config = dict(
    n_kv_head=1,
    parallel_block=False,
    init='uniform',
    init_std_up=0.0405,
    schedule='wsd',
    final_lr_fraction=0.0,
)
Each number is 500 + 50 x the weight over its row's rms, rounded and kept within 0 to 999. Layers, rows and columns count from 0. Numbers have three digits each. The size before them is the row's rms in percent of the matrix's.

# layer 2 MLP up, 256x128, rms 0.307, rows 112-166, columns 0-127
099:587494563498540503499512562507427488531354522519529422506509517587525515506456485532432482457457526414510533474466454500527473394496493489471454551563525491565477459502403587485417517531481514546581386560492567553514440513574492462529501494371541588447509529505429465490475458432524524447525497483534531529439476422508507529508488364504389572571621457473493433516495532487487459557537
105:448545554531580454673543510535510434542539557438489424548420492476448539501508533469518510526491492565522561576470435513492485526466500534549600550543451443529509542492473463462544404524542541484539502536513554483459469425553417538523581560442536507593515517463393533456554505463487619544450525503578511433465423493504523523549579464479545473562562575606444458468569498549548506457457
097:542512445521528465488442508436507520481524497572486449448424461532482480379448478561485498594616517527540442486461424623530479562421534524529545354523494573495465640500516500517497528523495453554555473409508372481541555475498533488506533509418526406413592492434513497431549544491518584513497502477489506508483510560476497475501521472521515535525525559518515530576432515520461631504434
104:423513487505503432475516481518455547481543452412483574485513489540489545443550593512450547367496484505474399552532546508492485552577548509469449508543507571523531563494489432452433454509506572482376419411510399465503531504479539474474466456553497504478556467463463539526483478552504573508409445554524473617490515509484489489529570432538606538494551445568564578454480397401423514459566
100:506531516496534438532506464496401482543505453528528645493552488513500528505497563489471535598521462474548427353448449492434522533504499473526485433503533556464597438409458460478563529507477587490554523465437525494463628496477474485497510528513442626432470397511530609497574498447529571489529556472477495527476501421475445478579486498488550521452565526538554424509568536619570489503476
100:540575523471540497493576538472528484459527455526480430546492582529498525548463552409481564545414539440456446471541527469525421444468469425470507451467478489541489542513482522515484530348437550432447445549526506601482501364540378527451538492544560624572626491468443512492491411506449429543453509474480511489481554520461493488524436542460517557555509427571490415493506433497441539496524
093:534497552439509568476527516479474496512509497445541536487568412456527516467471516456527427508508527492491559500543572579566515513495522557435515541508465529500479490451556558571533581537387447472530548424482537500338460485527532535405457502490437448495497452444630463563464580575530471494623531535470509437549497567511460506555555494527502507454412564489555547469483551496580332468503
100:438523443493463518508560478474462548440577515462441484527459510459590518461421535467510488444449558474477507408487473486561576562486452473541494514571523494583476420472484499413469427521558541580509477574615560615495460509516523525488583502463458562524467526510359459464549521379447505537504545539503496524546534462481499455486552507583546561558539466583570502572569498462434375545528
096:420559431453502551582536486490502439505434505486513480502525514448472439463463385416496455552577561560504431494443492473512510560532481456565495418430346480484493554480484472492410500475540547533536396445539542476517542391503439569465519557471527532530455521437450573466427575467497484465564495393549492507574597544528541574578580578487509482541529450463565492463561526484448512504504
095:459564483481488437486405474547506506445504524470475459463516492466482593444433562477516459489480458518475459466503556499428477570460473531516557528601455542461563445516576596540565557500462500362442503627549580545552551456600445498477449568572435493531487544507476528486429584475506480476583560574477514474498515464588411446521491559476515478492525561469618588443451492506514569533459
098:495535464535453534457509424515549503508418465456514424456527473533500552457523507466454534513484428641556465499539512561451530501508513530424406442532538478454496475564470392560522560505417544534531485549503445578507551507507622446479428466467477672478479512537511507370471499486462569481467442541599500459516500511458542494440502498605484449473560520571524446535615556554537518455491
103:473505480454541528456445546466480538468521516471527520578566414466552512392450437473482479493517455517478390481494541567470580492582347501414501479454390430443422542468547454495521503544588504422506500494545391445483500493526500558476532510512549456492619444415480487480548448488512408524469412457585574538592556467540521419569546472548489521480504504476505408517499552475486450501530
100:574619527476497473554473493443495429423512503532532503447492508523566502500471539364535540522454473524577430460562489603455430596508528502583538412490441504542489480547553544485503542462407531571483556496500484426569479476528489529517476453492570519450580646517461451468547508424590507511583583495409424533496525572497490421530464526410508469566539522417503495542459515490482522505440
096:561488494522514485501436547563547561473421528530556578560565518459540531429487478510471565534404509538503457545552492575518457489456495453476475446455510484463577488483376573515533449487491570561514459410443507518498490568507485382559538524414427548449530514463519385490435495563559527507485417493514425593501472410499444503522484496454526595596540597439511477601483554481411546484508
092:515523492563386492502454540574476516581551471490577518470438578525486548552579549480507460495431491493524503503476572480459474531553418526475516547528479452528555486622464576540506555512494540457505448441461446419393524454450566476500444545415478512573550488527441513447460545538573537480522441544508433416545603480427572437495528430495501544449556466488401498387566484384497550489497
100:511527483531641520431488483552593519464455467394433532466441429569541501486496456487591532526464489399549540449477386519487523586493513479509459584536498463483539423494472390499560472416520493435534571589448509435549486497530482441458545484526455562584504462449467497407437451459496641493560534557423515492451514517470443413456560437499477511480515527461477553516542526514544460521541
102:466482531349515529480416497422467421447440384422573482428540465459481532490542518505450537455454455501544536538557578485535469508477525531479495513522461510549464440464577517506553471487459484500453535382472446438540535466448407538562547497438489502472495509491554493526462541558488551450530587507406628540560563387567454463576560544500517459512515571546538507525600496531482532442425
099:509480460531527503486489451509608534431607549543494481540480502560456574541444471534530415461559518493448432404510563508455558575517435575363537491490448621458477408450462437553462565523469514566527462396539492570481431473525501475530436545540501533507548551487529478341495420492521513523550504478486484430487453510494564437424482525524472550439546502553542516482568527473414484536551
101:475514386433446562481451537562493485562465465494505565530441424528472557421468443484503513503425474585465465541517508558468532628543524468501473497435467397479515439553435504531495444488567501448556511443491498463548489449386464581584454425461434466590581542478523399471528514570489487447443459499524450490439413615576490426482466453473529441506566489506496558537495454510423511473442
103:523587421460480523441456492449540579498493536451460463412464472498546474472388532462496486573393535473522536488549477558410494570504454457510390471496579529526491526544468503451498352684569526485471574506437441490403499483590493476550535478508481500602510584509478481485445492499498490594484564515384496534445589490479498492503468478455464509519481514498567492456514453500465530540553
096:480426469566524542507497543484366515510525507584494478597448556491532431450528499360480501538454509509493500558444490530435595501494509509560515488592424523480538555502547560461441507461536517464452404481470473536493445444465515411515518531507496498554474494567560606505485499484610596476529427478475473409515481417499498476540477563463439551522406532428502591469576483436531414417437
101:574533542481575467568504432435489508516528531538451514525440458461455483366594536514491520575479491499406513464409566516540524555500431513466578511464524538550475528410482512498459508573468482555475471458550423521536517517496414460484547537518425496483473545463560458606490465505498558501518557404434469557437482555613467399550505514432442453513564423448461510613537506501599408495473
100:497538462453536456446491440418484528509526490520488549467542501521512495470541528497442407481563545540509461517531568528436543548419528528571548414474432538456428598529546548661536466547503453564460547549483469492488499471461495538553539516510511595489508546541555547395413436536573554511512475349475494532588542430408433438456518545499548459478541524520481496534542479441498629513450
094:543427541491464493560422498451455524475578465428406500447525613566496526470516455509545494489560514525501492517510626523506483458522493517495549545470546555401501476491542571477475485495548454568389583408527512548468574560473491502502500511554454611533515510595538546577495440470577510542539578551476546575584477588498513514517571466491534444421552531596544530589465505572542595496478
101:536508523423602396412495437488525550522480512502450443350479475442498468501448606496467565562581587629512554507540447437462543539465466561467424428485526537574535516424469447514520432486507541485486545488418436448543484457577465595472529534434552418458486498456489519580463498485606495501492542547410551415531495493472478538527538486545509594454489510497490522513425471509537510490493
093:600565570493516438531446450500413496527586505419539566510582462485394433507504491468503471444525578542464508480550544557408516542511536537466468486435579559436524477509438485419520581474481478429473511505439528573491496522494502487578477509508537588446535488553527524486457569461536599506522579513552420498567431411473533534524505432482425519585585492375555506522464385448477493488461
114:514564451517592483481445452443462474502492534470520443517406465509435424536615505416409464490463527420484460563484464449472545540446503521499518509494531440446384495356570549527549491547525550450502563494539442560548546510528440546536508423484486492528515534534523509479477528382570487503572447550474480530486353656501452502478488441567500529441452467521472515460508587452472507457493
097:523522572473497448490581491539575522460460590486576504489537475604581543616398507512447556455521518553494450534498520516479451544474539585483480513455514460437427433411437399557537451508453589432495450536548493602459495544508497568527566483367519544529493633508481487539526559502482484436536485529570475516550523453473504467554476418446555445483604518554498495517517415544484526527474
102:557520494443578439569560385539489524438456471477478485526511567547530530442469514477529551543574496394504467509436551574529522420481541506539602524507626604493463458481580496588507497606537416553487489435464408527571508497471467553422484578568457458557530572494526458433529562546496519447450460445472558499490510493435531529480469464511565532432480438562540512533573429426469488511450
107:450545496524553452518571452541504497531467447533520522541491480561518507435494429360437416474459595503469483513520495453467533487535536400501554508538491539538409532549437593491623563602479503401457489481498433516479583493592524522434554546498508509473436497511548452513551565472401430429453545487525533446517478521457472582598512435564511507541426528376554448460545541470457516495494
099:477486489446514548585510491476471423486543491520499455562532496485528511470493534453448385468517564443501500492499550538590482590477562673542532489584529480497465504629462456375546535491452498410547574432548537492614471495553464498423528430474481538530481539504502570484523581483516496461521491607498552485446492492539562422552453450580462446511444545455483409526536566549466473557491
115:500466473520450454519457557463535508527625553379523510501454486448568561405420493380514432483507470592502484501508488456532505536573498559526572492464496529483498408436527486495552606475457491375493498549567451481449531526472506404525520478477586539534512465445501565567588501447561497450512419485494513509580525488454471461552558464468588582456453483419536476483473582465489510615546
096:550498541481523453661550606500515509535421513477550470491512489543429557474525530509421505440506541446502571467511443549465388498475459505503510471477492495487605397459577492412490583520527528441528561580481504458499485629479433508475515427457484482517535527404515552436561549562442454527526516577511541563534510584520503583520548503428522456504368548502499456470523569544484499505589
099:444498530491583552482491548432507570510526425454500541476564456570551448535449422512596479515501451524419379494502482555520527522477540560453598517544524443495483457469507428504597549555523599423546584559470483519404553522549472475503498393535410539549436519416508453469567542483550510470560523518470439468600446520427473562482597531494474522488405467538473519534487506575486531481409
100:509483570478571478545490559460423555491503516460483522552588554481622527506545460458475539455464522573458527525458498445554443490580547584536562518476487509466532435491465482544554442510472532363651504491585530629400480450553444487468477527474477519505540552511492459525530635562443512525476506479546542486521469488477540590481466504500503407526458505485472464591511470487479429639483
101:527463469414451583492579493525475597508527461487486453552561569372518456440495487553524556494444584491550437543490526429518444481477587494460471450538432398495382519508536404481499455422504457499482505510442526547533481389453518445585441539447466481412531532564431539503475525443445525518555513567495443530482485465551597513500455567493542512447452514592420488571566574494434506511501
104:577557462573511421517504539590522485549456517436462488482561484461393545535452525499521513559496496576513507465495482631493446661495439536517481502557438433543504474482454475479428534498494514367518515473496432467484427534513564517547606535525405445539537516553636450441534518411452528562514470577442488468542545532494501576531444401502483422472507416446495509505504515520484479483503
102:504630511490531468386502474510501465545585528502596515507591485477535514438472493502541523501440578543393525427559475487548449554533599564537572566468496429481541552492414507524584481491451565538477473452529551513507510558531424481565549551484599521521518574527450470481539577508591495501559458449507489474529525441556559520498485564387593544554496481463537567508572571531537550580556
104:504632493464375416581464408490498499405487473541526616564529509409567536427542501355440511518474486477582496406506486526459499500469522484462552424436480470487566557429506472540514572501541522478553527547432446547447568474520491502464452503453452449490475420527531557488605447518529538460509481470530485535498432561536433479523599486500500505378494452433454444511500516475508525459532
099:464502458486545442528425451526501410436547490483514489512451548478542585424539623468473618545385468479553461407578531580525502507455490501483424461464484542520506522504338412437496471405506478585585597509493524538478609532511463436551438462469512486491480523450391500522505544516565525517559524495495455536472493471473488539507470518509488520513575460489528431485458413571530487590481
091:500455567422528437586493510452526457470517487467501480467517527547614482523548470443503555619465491529528493609521539518529504490522539468480617539498510571524453494483510489434634567507436490547530586481558470567521469643508578486484472523452463454514505511507531497519468554550401471557534426451590460554599468474580546352542507559497485480465485535440473421502520536540565496509456
104:441543509538503487539534446387555428469601486483480507524537468509515534457496540464555522399489558505563451543446513459432457547635554442454582493576492535515489483472495466462586470540543448425456490535535520556523577554583503509395437462477483473490413479550433542420531532456451438556616573590503442486544583543447418483484527529495514494480549523450572491421437580518492495463513
103:531494575431541475533495547500494511469550525521567557497602438526510481482532547456551507518579499464602537431545547558502487528408437556594521455510541525509364476530526461481475496545477510470502479538478438533498512492455485536435532510536620531483553450530512520331501519471591515512461488454541458557492581503481498396512495497534432564520412589567540408506430621513410543491527
134:490469550560552491590441489533458478520466558525423476477496572477524492513569442481537559494489596585539488557460501376487537497473472463558575532431466421550449546495506484473531482545514424490449526514555447556591434438508560546503406508491494417538520478502484527529392449567571449522453590526523435435427422565616451555524429448518449453488406499503438478463445567502477551540557
106:514470517461507500446519540566558530603475492447485459388604451494520478544451501460545489473511504547502491499494519406486504538509432451439501441463574554453482360537472521520516483548478497420486491637442444537487555478494487524456490434546547537461474496542566540460487518452551479624509456513611555570493505504419523385525565462409518576531453536453631499528477541603491505547495
111:590487494499540453528478496518554533485489503420458441588505561598552498544457523489443531525535629550591535459475507504541581441430539565528472455506554558482553557472522486538509433453499510562493533482492516529434400482485504417487524542423417412495548514489440523469459519549477592427423596564496499382396422535522544474465515452452471529485586495614446495465439535552500524546467
111:557548527502604529555524466413469410479411559435512440390486528508481540555493492608521486469560592440420425507530525536532465523512500474538492489448401521471489433517483596574432446584544496520448552440442456423413505514402439632522488549518503516496558515566551532552458496464558525423525504531441477508467468490526549489428473520518467448477495576535460523444522551452393492522535
101:486518533463505510544554648499497488614498495546474586449435464509500518525402541446525472437552497455525481477526371426514545436491436419428517521567434478543488464441480426467512455428495503582520576419504506532511480469513560476565552502468484488547571533515560492453449428469522438478528416476530551533523527548452511577463563462626463590434484558481428508506570451490505611471535
118:481488478455542498549508509586540559480509397522449489520481450530485505537557462481432541522474437480508575513428568592530575444481532419430452462506544590552518493371500486593525465577533486465466508527456432516570500496459510584501558529507486516577465578557433461518559542564423450474492556508561566575448511504438382424496513553532536505587546483503425492548611548551470591482548
101:477460445573437465490520492590451581539533432469497455536536443520560516442522550496462474398542469538449537440446508410509470486574627448518538550498429390547549452560449470426499464465507412458404510438513484523512525447476493509556531512578533501497471473470547495581571502522553487516483452586529489574409436500404434399514603459386485479509509497452532537517445453529525561458505
084:544554457455513528482519524505568505480495525557525398478471428584503455494532560503516578458497431528523506570503506559507518501462491595554551465507425485600522563442477521506435499565537503488493407414513490500500545525493488536506475491465573489511476458545420509492601607388519522457528490487425495483494448441422439487579565611547486490515474337521534463539544504456662419477507
097:501577541453452501518456425595532529659571391474499526514468494423424466480556483532569460540463501619487484453552528495559484496504489523494462445432532586515449515531494482534563441538481503458431529534443443534528486474410462576544484564455604580552495534519529496436504563572398404527524473523570441529522554533410436486434486482482514506500467433500508449601446454531480563491477
105:487526568454551436582508495573560524464478455537527465543629578422379427510518508542516451502514533420517556439459486503570477497496517533487436556468401489576433529501466497451441471523487554529509526374426452405474481519434512567418474478563449435525570523504559570483553565553548473460543590583495410515518480473496423535559428483593495493561488456522468457485556498536506523456544
117:489527440485515500467469586536464541575508519497491484527469480568534528477554507459432349548426556434551526405442426552524469534554496526512518540434557540564516547433462572489542508591445614426461520471428466537403471507545480453537451557529505436501485435522522518511476430494680573576443516452498490411538475547487514457509531433490524511517444422533512533455522536563453422473499
099:572507502488586395489464552590449606525475491402420436484478473515490516520440453438547613532505536499592538448486437448473434555468485468576536507525524514490549504539508462379564393563425571468538401522504552522614445493516451522414506477495443451546465438436491504540493467511520517487513408483461493488487445544527521454445474450465439484528486518512521483436575578585499575572486
# layer 2 MLP down (transposed), 256x128, rms 0.3, rows 112-165, columns 0-127
100:488543533483527554459483548483518479577441439550490471462510393449494516575566418501451458496482458407528494561492485563488419407493480567466514494326436424470539451563469663431483460557444512444589442524522479520501508467589527497559476527474474547465425435549466550526438490487504430547521433427450486469519540540554533439514549494433517507511512470396463452466460527468451543450509
102:532558480501480458483574437568511549532487454431448510449499453364493464538551453553513566416512389478484516532461510541570493500451500613506546538546541487461554499483414551490526458527445526536473503587453538519430554539481461398516430476455416534489514525525524432495470567487559501527422426510491481485490544596454544546420537531463629468562629491544437491498538549465571442479417
111:443515506477438431507456483511473468420566420517522492447541510461522479515504512393568508598502570421500453474539446571510562495483488504452577519541449511593484410496435471459525482483545473543599450666582525425544560615412525498452527458433576457537474482499527519513545504531516455493507512441513485487526459500574472530578426507392466546484501573582468609511518493565523539455460
103:428475557475488472503441407450544549496507393410486576450521506439426451548566412435525547455505467448486571537526529542523414399519465473458526536462525512512520552481433514495546562535459458486407502502457457581528413491575540450461500482532479463496430534513427514496475422503474467404383411410438441480517485526521420539458508429574480492513480529610530546520564543502556546425448
084:385558472581544589426517461507469577496516588606470492531495496506514544486455432481494500503530574516475616532603464415494529546528489457471488473471529482493505496446564605557552545507520483470381543534517452488545442463524574436470571524439468454491565423385507486582451507511457523494491540494481472569590504493501573521449476449477556539471420456533502514535552463606419399515535
102:473510530454460565441439535503535480489598515487447563522574479575413399417468504522444529463490486499457556567547505459468479484534531589548508539532386486495458551561634495419429422471483497563488449446445421552522534516543493484430519491500500464438555518347484537507479454469450562533528527409518452520580478505506554407518597536545486492492560448557587565493509457522559478466543
100:580479408473548559510467504486543444521456510493476480478454477508539507586497491592588442464558458447546528603557488586433446513448471576431435562452489493496549518525409629466506432448448447557528513480568515447508515533499423451524597547518450565430516414576424469548542515592502407552538569551454474434506518517522509571405559521487543524544504475451474534536517564479493499416495
097:568460475543468445565452474563430526543540449517595513521595512522499547584508532521513571506534462494494558488522565491509475489408487495511472551500445545544530590488435499473589447494511526515469570591627554497517571603469506441594435585441467431545501505501600401470480420475492599449428442509520415447447515382458479485462477487529498484497490498561542474437543485594487441504513
102:426568453515499601542463544496544486563525526527514490498495541465551430440548529492446397492541509520526480550464390496582420555499498497474552602485522472432553444510462538522527581548489480551466498557530452531484472467456511520564492486489591493493461439466435514477533520536492647388416510540478459501473424558574485532470446424460547476562492600520516433387591432488402436472486
096:465496524600523438590511591610564519531478488438531503509503550528487546525489481500414490467587491443462561539449532561436467472482512518532414500642483528508584551581550527534467533504422512387512515607495618507507432441520445521523463485563427434544500586521462534426412554525498549495478457540428547512513547520435456497489503512413518480510470501436625546473447515464504548535520
095:482540484582492406455456555502619435493593485525463483487516533469403484524384427479557495498538415446466545477465541408472418522514613533469499459495555456557504473467514512528498472541513547558524470518485524471530485495501553445468556599479458598492504532519496429557492563432456551538446403511493439565539581489548554418549493474475527482442448579514493464488544486519628434479372
088:451508578574477509456486536454451570531535513499452566478521435451509447616426497559456569447506536419555495509481518500444477479520432506518528554556464481500551483452492565462513614505507511431512326513473545477464501562578482597558507631447535437426443456403574378577537451550463489441517496487442468427461454511484517483509443503478490474479556509509526460474547410454510498500554
099:477460586490456562434494542549537545478499569522525514564585486525462508434534523526460447465582447426562451481548432512516521588547459512510523583572540541544511461536599536514524557574467490382543517516615573507430485481638484567507475591449547531552491438604443462609529521583517542537519531414538476473453496527514432520502536554515480469474442573466483446472550461499577478538509
080:503541511519490586483537419525529453439500574583544479437473491488452536516485578523500436537581536509397407543507488472505414439567603623573554530537503425388548528450532604437485558546482521492489478552555480459480514462531420534542490497533468496509398531554562416509493494466499532514400478509494576500547518516576495576524454383426478385454521510510500493489531534448500539558530
093:421486404485474522437453500453359510527522565567480509471482530520416486569542515508550457600477546471424513506474522533505398453568463465526515456513526483489521513518568527525466475533545513462471412511593472466461523434446571469480565673527589599468540540461440562429531516542562439479487554601571504499547502408503570559576501503472538555571473557463497507476558551515492495487536
101:489524490475508510569540397470537572503408515559519577547479463545499454445478464546549584552579452523513511507487514529395524443488564425471460545532445507421597483560525501528545503412381418565556503497502595552501503521522544504408422483510543480433501538505469506470445456463564574377564490490463603548477564542501622521468493589477492457575496479463537494461452592514483537512496
088:490430530537496531500444529460454450552461434559500562511569463468553617546544485518408516550533450606466571544479476589539470458479552520452468504446467451308423557508468585498560485492437532443499493512491549513484513485488459477558477499470447550561458531535515491456558441490605577471464512470469439472548551594517528548525459511485552550442545463518559511415547497615421541541567
102:477572550492440432420452588558490535543455526514484548568425421604529432503544536514526445560487505544528520475590460459471538391520505534365502488443475591485466514507512466579465460479533587461548550460620592602465432499468539573421482439486534518462497463581504468463540565502511535563509464510441422519525519469464588487487398491512492519525582455556508463447513541455435478494504
104:475423466489423666585363437527570458528509492547482507475481451533443527551592476515447537452511486564460458459464527537471464536485456519497486435593494458389541488445594510478510555478460527589563510414525481502540595572496478488526600533496496435568517449468511406540599496459495526501459465565482566552446528524462435527501507494500526568484537533495548472549465485404522403473503
100:537542506519517423485572490483510501555512526436504578487492539537506515430495444487498552542478566480570562593442447533543517521542487488554561546537437471458469545478627486455468452590461445473466527461412453405430544591458533520499461576585515485596532475460478469423503479507456512469588558506561573566497474430405593559458571504438508476440518502511529446512464385477631523453492
097:509490450531588485464476517541440506531409530513528532525571543534485565513509513461500553456557456547475551449509540467493532495546427558527302583544501458377547509468433545501522490433520487420540540486397433543556600469523502526564476501497601521472500484565543517560479507479413431596528502477516568528452525513515552508482541479462336447440508589471512466469480503497463455437493
111:546393512472508492489555503569518488440503478548416593519535498369567533488570456515467528591509560490441479564519503542424532466472499471471522482397477423495609491502543463483481511474512470630530487558469438450614571519536468555565462484429463435579564538433482466517546523496567515521573585559446629498488464515543446453527515506467482491548388508516529484454448475428534440479504
122:467453597443537452415481525469488517505447387529585467513529530535506513467527419381551565577447557513442495569494547491524434497408511421411450581545502508487530497491502574450598441469469408444528551515603565507518518526484547414514500457505566518448384494471509460511462539494468537514523456548442518564447407540510556557450506443379457530500566511465509495524424540491474538487435
103:561537515452442403513486450504571513584469494483444566547542412492550587534605444608519458563566499452514397530513536558444514514631485578570466527540478536494473534594450543487548530469509376521553540443533453550455463463539542446488450547490404478528495438469450517607517509470487531492479439482484564478482498509427407522552537557457496468408471531533518537463407512493566529511471
096:480423484539514426491480514496539460379540416453544517468498540442429446622459515481386448546475437470552515552507497456573524496545477508510488572525431556569433443543437517522540507560499497489536424565474535466434612517463492461562464441478528514453579470543437498432635373521467503490559516483570505492488513479522520584501430420478484467447456505430426441530441447500497511591514
097:493391562561454507535624521544496483520485504530511474518514484490506384483492517430404494606517562423458472493470504563502411570351517535523487575471518598518530524552530498474571537462541355431481473491487503509517510513501508438475506475567510456388506519584436528483431526531517472453407580524580502411544554550499477538500509542453439515626519533451480515538520451513508553514488
075:421493480509461536521449506506419487464442453475546470551517461421463428581505524518524553537504421585388557615562429505495427434522539500523468546425527425427543525431545537523545465510493471533451483402518540464447603463451461465508455453454492461478460519513535468420579470419482533562470438480459567530549544486482483488466435386433443556496579465506516382467472472531393498458473
097:534441618424537495487522490458586517486412585512433583421493505551546549637539496566493529524570534507487487453461505546502531379465460401569462501460468485472513508506519479494609442477455493434497505517508535431543561511465520457494506555473504493421442554508525512464510515458575475463562604387538406536496558532496466516463482402475561469585538501516381549575462455462512458467512
088:434473462548553526538473541532517448456612388513459620522531482454454498480558528441472504518456489529515442483491516481458514562477456411525489452436507425520509513450540618478521510460497443501473581415499427530536598530437580456564451523484479503496414368509427556503551513457496479391489405392611490477488480506493494415543455475577439541519459507517509461469473493524416424469508
113:486507500564538431469495455500512546492501435606530457476499500540513485496542532542484515472543408571504454503654420543508535473533508529433393498537517452465484568557517500489602392433528500532525629589499510478407493462449474414455557446508507528470440523557543602500538402483482470471521538478521553554546476419457503506544534455559493518505611536476586512418593512531566543560483
092:417499552402517551485447521500548487519497534493586460529473481444513378513484517529458537443576505520450513511547499541492486483446473442579481560508500516528515465573480502529500437412557483539351630544555467550507564517549501433543524528433486517511430371399507457490541575522569576506514535479431449520426561532529423509496497579479363413483532561463520509467494456531538433473512
101:461452553554507524432422394446568476485476507497520501473537438474553475547490524408432615511488461458486541519536578536476531456479477599576512521503468467504493499511585539541516426489635533475522461501571501512435566568450533553511499508493574549474450466498399357522495530495455509371496522472536508437436490511532605509468465552503465471352493477531439471435510420505559505442502
089:580458442488472509579521536430513513480490458550493471602420483408435447542512464387487505536432529390464471541551497502443525537498571578460499449535361518487621511565555477496544528603539538495430543592567533594491525419454487572477532455602518490473533512459475496499501432457512485527493534427478533569476409453505488566431462438554472520494475554549565489519499431499434519516498
083:483480538493548570561512409498458408475524450520462541540468540466452447545548510526477552439533562527514466512465384378492439575552496533532514575470469435484583560441527505492514499434475445514485389505489474436651458505533582515420457625531553492466479497454489435526488443594510485520425558477451525524470527569532469512450546423482535445589535458513452397497514473457468468524579
104:563452512531550477506482474545459463450504489499448465503516471445455463486535404538445525488443427499474472501594456519537617481515535486600551628556437452419524554414518456549456449473374492493498576418500541577554457469432537442542562438581592420481430567465575485499508500517481478501523394553510503473559532563408429491431480468493520468563515474469471474439492508584460540524453
105:455526538381331473448534474445463477454521458532526426530522434489564609493397519563476481550588493527496488484581525565437455490494476503420505531534496461468547507529485409504561448511434476452629508596524502552475517384483504458503472460538488510543490493557426507552510522533470432451538524480473509531413558553467572526603483496568513472460491495524408521511497541477443500621450
089:521481506595544541411521474564505489508508467544584555484417455417412386419477393528558577505593570454471516579625466531438492497505507547516511451450548423467548463472483545474411476446596459484432474392516534484582598533587568551525456497516516535453479537545454520492504491490519504530433460590521571529522530451489567579499508447490526474497467486565525452536457482522459529442499
130:546426491486529457434559374491492559461448514446521539545571472423462547458447487452573512658426387472476548430479526488463474505508456479453519613572370427472441450510526453517506418462527518499559477494503440596514495564490424544584453598439549438481432564545495448459551553485550506501553461529496482546566487458554487535512488497481461498497456566464546504573530468535522505545530
086:432547534520514489448512530496539499454411470460524442482500595513453466476538479510479501543467587468478472450518463507482465395406482532521481593439540504525497449547441485534533551460454482523539593561569524494419458456546517440417434362590501455473467465490446497440402511411535495489574489542405569483514496580518531586449445418490413481549572526438571549442538461525540454450420
097:518531503476423557503492540435426592486452475469508478507458416413465546436495508518420461486486614504546558543447502448541380550463473527483552533572436470468508467542615584520405545492597521519409483480511508507551392443451483495500445541453567550512459541489469409492507502525578465482441506561546554447552553612475437522522430540444542481462421571473515474499525549454595503483515
096:494499495483467565506495462544610508590461505527544424425486528510525496491554515573472457438484539495472575511551442504493517527506541507507486565432447414408526508450541595481469500454488493410443514469539570495440574680448585664517421482471513485526485594572479442455506446567561494460413470476507481430458501516457525517539478489462473547427512418504558504543434516426534528544499
101:474483512508547449494477520524494511583515449383453558497523516551571474500509524527508429502406507515532535492518546487490582431601432454513493561481407464480486466466523524517504528511476517519591495468439542564466469519509540528375433381572512394490463472593468552534456636488473508496541498469534501563582612412527466518424503542508471588484601482493563544501582511463522604537540
082:442546464502385551551507525525534401450448481577521499575471613400508371484470485555509506518489504558586449467510486572480390472542519477533447532548548553497552496458567526539484499499488500486443395488511515537543418552539517457498336565542569526463469570480548476590499510464441583490448393485487471497408608502467487564493491539547497485504498472490551511430525459486531450516504
116:456581460542572507448444525535500450509478431505529592523484534424472485471577475561584566540533510518544471528470458505466479505452445565527634447526469542425523500449560594537494545473581388434490487490502634552530451550501481587557431536606467494551498606541430481496545539507542537517447534478491522497586450522547545573427454427462490436456434571555513497450502472468457459468453
103:436575561456490440502424501430490511507506491519514531473516453450505450479348577550430488379531456519584536520528523495589480468479438464568455523551447508549508507507505565565543495421495555441619522488637426588505536567530491530500481495539513474508494493421469387523497464534479415450511428475541460436513473499483490461488498442478452504369580506492444461439558453535537575474545
105:442451458548469471530433531556491488602486502429440593520537484398502435511467448468450542510532489532565471600422524560428557448502489447546556567558494549446537503491619534506552495364539423475488470421415456477471445376529508540496484475500533419473509452539454507474469486524424445487403480489554507481566474642480505558465473479477581567478503498500479571514498574478547481490455
108:488507502444452509440588525524482604450620613488554563543493551366560497487414527541552454514435539431551492430550408540518478499465481475548484506473558517576515565526454455449461470460568437533430491568510559492507502574463559480487427626544471578494457508489428552536601532492496491436473490549460443495500455528421512434512460539472488485547534477555491505434463501502607418557499
101:602387503587617480409448488552546444528535427530571456490504508423506486564468435484513550486448448500581432488563432532490533496581562486528510536359555619443529569463496479510520479571459464488418482530484489509559544472492495497491563485472481467551532504568523463497436492430544523546480483471542540436468528488490475407439521540464649464492480500422518420473460546436545455495559
095:541583441477538458533512515442426552517541465506400560515467362412480555517503486499482569441433489536470470428550448546491478548517484570452513434427485461372488486532527534545540558478514503504487521390511517544505501425397498465451559573478488484508525438563492526589560410493563454449506522480431459616501519499516441445525443432430495461445493504528497545558576531520361482511546
107:412594499488569425489433526449475492468391532486502590496520501556479496459487546496505453395506556513552501552491505536457484454477464486503584384467523492574457529537530489521501571475474439436421419468395453467547455373424426484616489568524474536491471630523482528491427503510584524513481562389490498449443485560515504581504559468557477513447464466506451528526485456495419438492512
108:496501492397467545431554498420647557471530458490520496452535580603469504447476554523477532458463449568427477531458468459540542396558469515617425533464497502493541542489575419627430410513521448555548436484447472511504556473515438471560484454528472550582535451534556503428457579557493504581534549517475462453479513524463483503523438488524401478534503425486542413515482486494484476410497
107:496355441512537496532472410484522466541561584559514469474486445503530541389483557613435486503384559450444537410431498505561471506519527484597544539444534438548531531459595436468491524544437428568421509467397537460485463462536533515476543477557507519485430554508532476546576543498468509502448594535469482508433489524494512518475529493537429492419559456457503457472555539496501446449630
094:471496480470555561490441519454456542391486509532607526556534500501540557518563498538484475517501450440493528499557516518475469431545380504436489521502462564475548489592543553527562545491481426565538504557575532497500487603373487514607497439454529512490466406536510531443523479512499569577456554518513414558607457546464585522481417593506498518518462576459517570486565506513379450491425
097:466451600470389530532505554489484618471559543551540543522572560518490519408454526553471493418433443552497546519500457560480464554441613467566483441534429489553427501547514439550561419560516479446451523468502474515477484352518488462511539427420474527483545465454501595551548416480433532432465544507380498463484501481470460454538516477548536453503540436451455526456551503415564474521492